config = dict(
    n_layer=15,
    d_model=64,
    n_head=1,
    n_kv_head=1,
    head_dim=64,
    d_mlp=256,
    vocab_size=5899,
    activation='tanh_gelu',
    norm='layernorm',
    norm_place='pre',
    norm_eps=1e-05,
    positions='learned+rope',
    rope_base=500000.0,
    rope_fraction=1.0,
    qk_norm=False,
    attn_scale=0.125,
    bias='none',
    tie_embeddings=True,
    parallel_block=False,
    init='trunc',
    init_std_qkv=0.0164,
    init_std_o=0.00299,
    init_std_up=0.0164,
    init_std_down=0.00299,
    optimizer='muon',
    lr=0.00334,
    lr_mult_o=3.0,
    lr_mult_down=1.5,
    beta1=0.9,
    lr_head=0.00629,
    grad_clip=1.0,
    warmup_steps=200,
    schedule='wsd',
    decay_fraction=0.928,
    decay_shape='square',
    final_lr_fraction=0.1,
    batch_tokens=[8192, 16384],
    seq_len=768,
    doc_mask=True,
    train_tokens=117200000,
    steps=10144,
    dataset='wikipedia_en',
)
Each number is 500 + 25 x the weight over its row's rms, rounded and kept within 0 to 999. Layers, rows and columns count from 0. Numbers have three digits each. The size before them is the row's rms in percent of the matrix's.

# layer 3 MLP down, 64x256, rms 0.209, rows 0-63, columns 128-159
096:541501490501502473500500529505493500480499502502478498439490502494500521457491501501519464498508
097:470500524500467482502508487443497499467499478457563499582508499502500528504514500489535504500490
117:448501509502476505500502507520539501557496499510498497557497503501500462449524499500487493501483
112:481500478500451539500500498567484499431500526457464500461496500502500560480517500496500463501505
106:526501478504504506506494470512528500504495394511535499497518496492503476540526506518532497495470
104:526500516499503516498500469542486500537501518521506501458491500506500459548512495499447523503480
103:498501528504548510506503492470495500525494484446540499518514499490502509547491506491522495495488
101:535500485499529463501500502461552499495502477494499500573506499501500507462505503499539514499505
102:448500542499481503494505496522463502485501552507485501482475503505500491503517493480482527503536
108:507502516504550524501498497515466502526492559506471498511501504495500456501522501498490512498518
102:447500467500534523505492485437522497508499467499502500464522497496500514494502506530525466497508
102:482500538498467534494506486475506502474504495516425499469485505509499500402502495495537462504545
099:457501479502502484497505500388518502530496537494550500475483500503501419512478496494480464500507
092:511499511497506498503501511458496497470503462536577506512510496494499553545460503521546507498481
100:502500485501509500503496480465534499501498472478492501494510497496501481520501503506454527497499
094:443501500501468517498499476558468501465496511512491502457504502501499509492481497506451449502519
108:474500499501497542501502452531496501483500537503537501521512499499501490535499502516485510499513
105:519501508500493509498501537568481500509500484574481499492488501498499474484499498489468465501473
120:524500517501482525504505489535503499476496579458526500509514497496500492542517503514424510496453
096:426500515498466512496507488524508500524503519455527500535481499504499534510496494476463538502524
108:515500510498471483497501500404501500479503565485467503513495501502498485472493497510498475502493
097:513499526498504521501500507522494498498505452493571503468504498500499468498478501495544475500448
097:469500507501481556502505500524512503503498516550466500452507499493502486558485501500516550498507
106:502500494504551439506496493513485501488495495505558500468507499487503457544508505482516539494493
092:512500514498465501494510512471488501493506494509469496531487505507499472488508495495544490504480
094:469500487502520490503492496573536501536498464487466502492508496497502465503499502491429512498465
096:494499490499539510502495479518448500485504547564481502463500499492501510527488503484473559498581
096:514499495501524469501499525415490501490499519504490502466501498494502505537511501510497498498544
091:518500523500499510498504556474473500530500426528481501494502503508499501481492498511511494503472
108:505499501498443486497506494512498501511506503524532500505486501504500495525496496477546531503498
097:511499480499509501498501462509508501515502515470559496531490501500501509467503498490452510501459
094:543501498499527522502497535516498498486500444490486500494505500495498487464491502499527528499518
095:520500489497494506499507473482513498537500520510477502528494499499498484456504497509473570501510
090:483500487502480504498499467544484503518497405454555499479496504502500506532523497496447507502455
099:495498508496476493498503508462533499506507558525463506524497497508499536488498499502531510503520
110:540501520501538468497496532494494501526500492495486496543490504500499495533505498504509533501413
100:488500466499523478498492500537473501486504492483465503513487503502500538495467498469530499503516
103:510501447501483471500500508502530500496499481485456497419503502508500497518486501478470491501536
097:500499499499457530500505498463528499520501466447565502522505499503500485485519500536502471500475
095:530500467500528531504501510535475499566503504579522499494505496491501505558494504522517481496491
095:485501496503524522501494457454537501477496445469455496487505501496501517473519502514500485497492
097:470501494501542577499501502493502501498500447455496499511498501500501529514506498492456482500521
095:478500475500568472498502484557470501496501521531526498484486498503501535520495497459474453501523
086:504501462501493468498497500511527501474499483505509497488498502501500470504506498502447539501519
100:511499531496537487491501517487487501496509544518433497550477506509498509480500495466490529506530
097:508501488502552483502494499415498500502498473481507500509508499499501538480487503511548450499510
089:472499515498524496500501506420492499427504577495453504463499497503500516507506500504552511500497
108:513499510498497513501495505415506499459504497504480499490518501504499530466504503529521531502528
097:550500503501497533502505507562479500499500513510553503502512499498501549573489503514499534498492
111:485500529500515447499504513533495501506502567534495500561490501500500473431511498476565476501536
097:464500527500477432498504474528471501472499580488476500511497501505500484505524498486564534501554
106:501500468498453508502496449457530498511502480526492498498516500499499501495497503503532481500507
084:490500522499474445499510499466457500495502566438506499464502499502499495508493498468511534500479
096:522500468500456464499500498521465501504501511471507501433502502501500518512476500494504461501509
080:519501487504480488503498483460517502547495436492459496497505502491502459502512504482485514497479
099:475501496502517530505490483501522499460496471460467499545515499495501515484505505514490513497517
112:585500501499499450496510538539499501538502544492515504528490500511500506502505495502516508504499
101:528501490503524477503492456545503501520496474465483499552514502497501514496503503502485498499513
113:535500496499428528497500535493527500483501415493551500440494502501499464458498497503453478501449
094:535500487499451546500505524628479499497501541519517504497498497506501541540506500513506509501489
084:478500536500494517501489517568489499498498512492469500466504501503499510407475501490498461501542
093:517501504504493529503498551509468502520493542525456502513513501497501539493462503518480509499523
106:500500523499515459497496553521513500505500502535513500563484502504498525482499496524456475503462
112:523499501501537475503489508479534500513500442536491504496505499496501474497507505519476446498458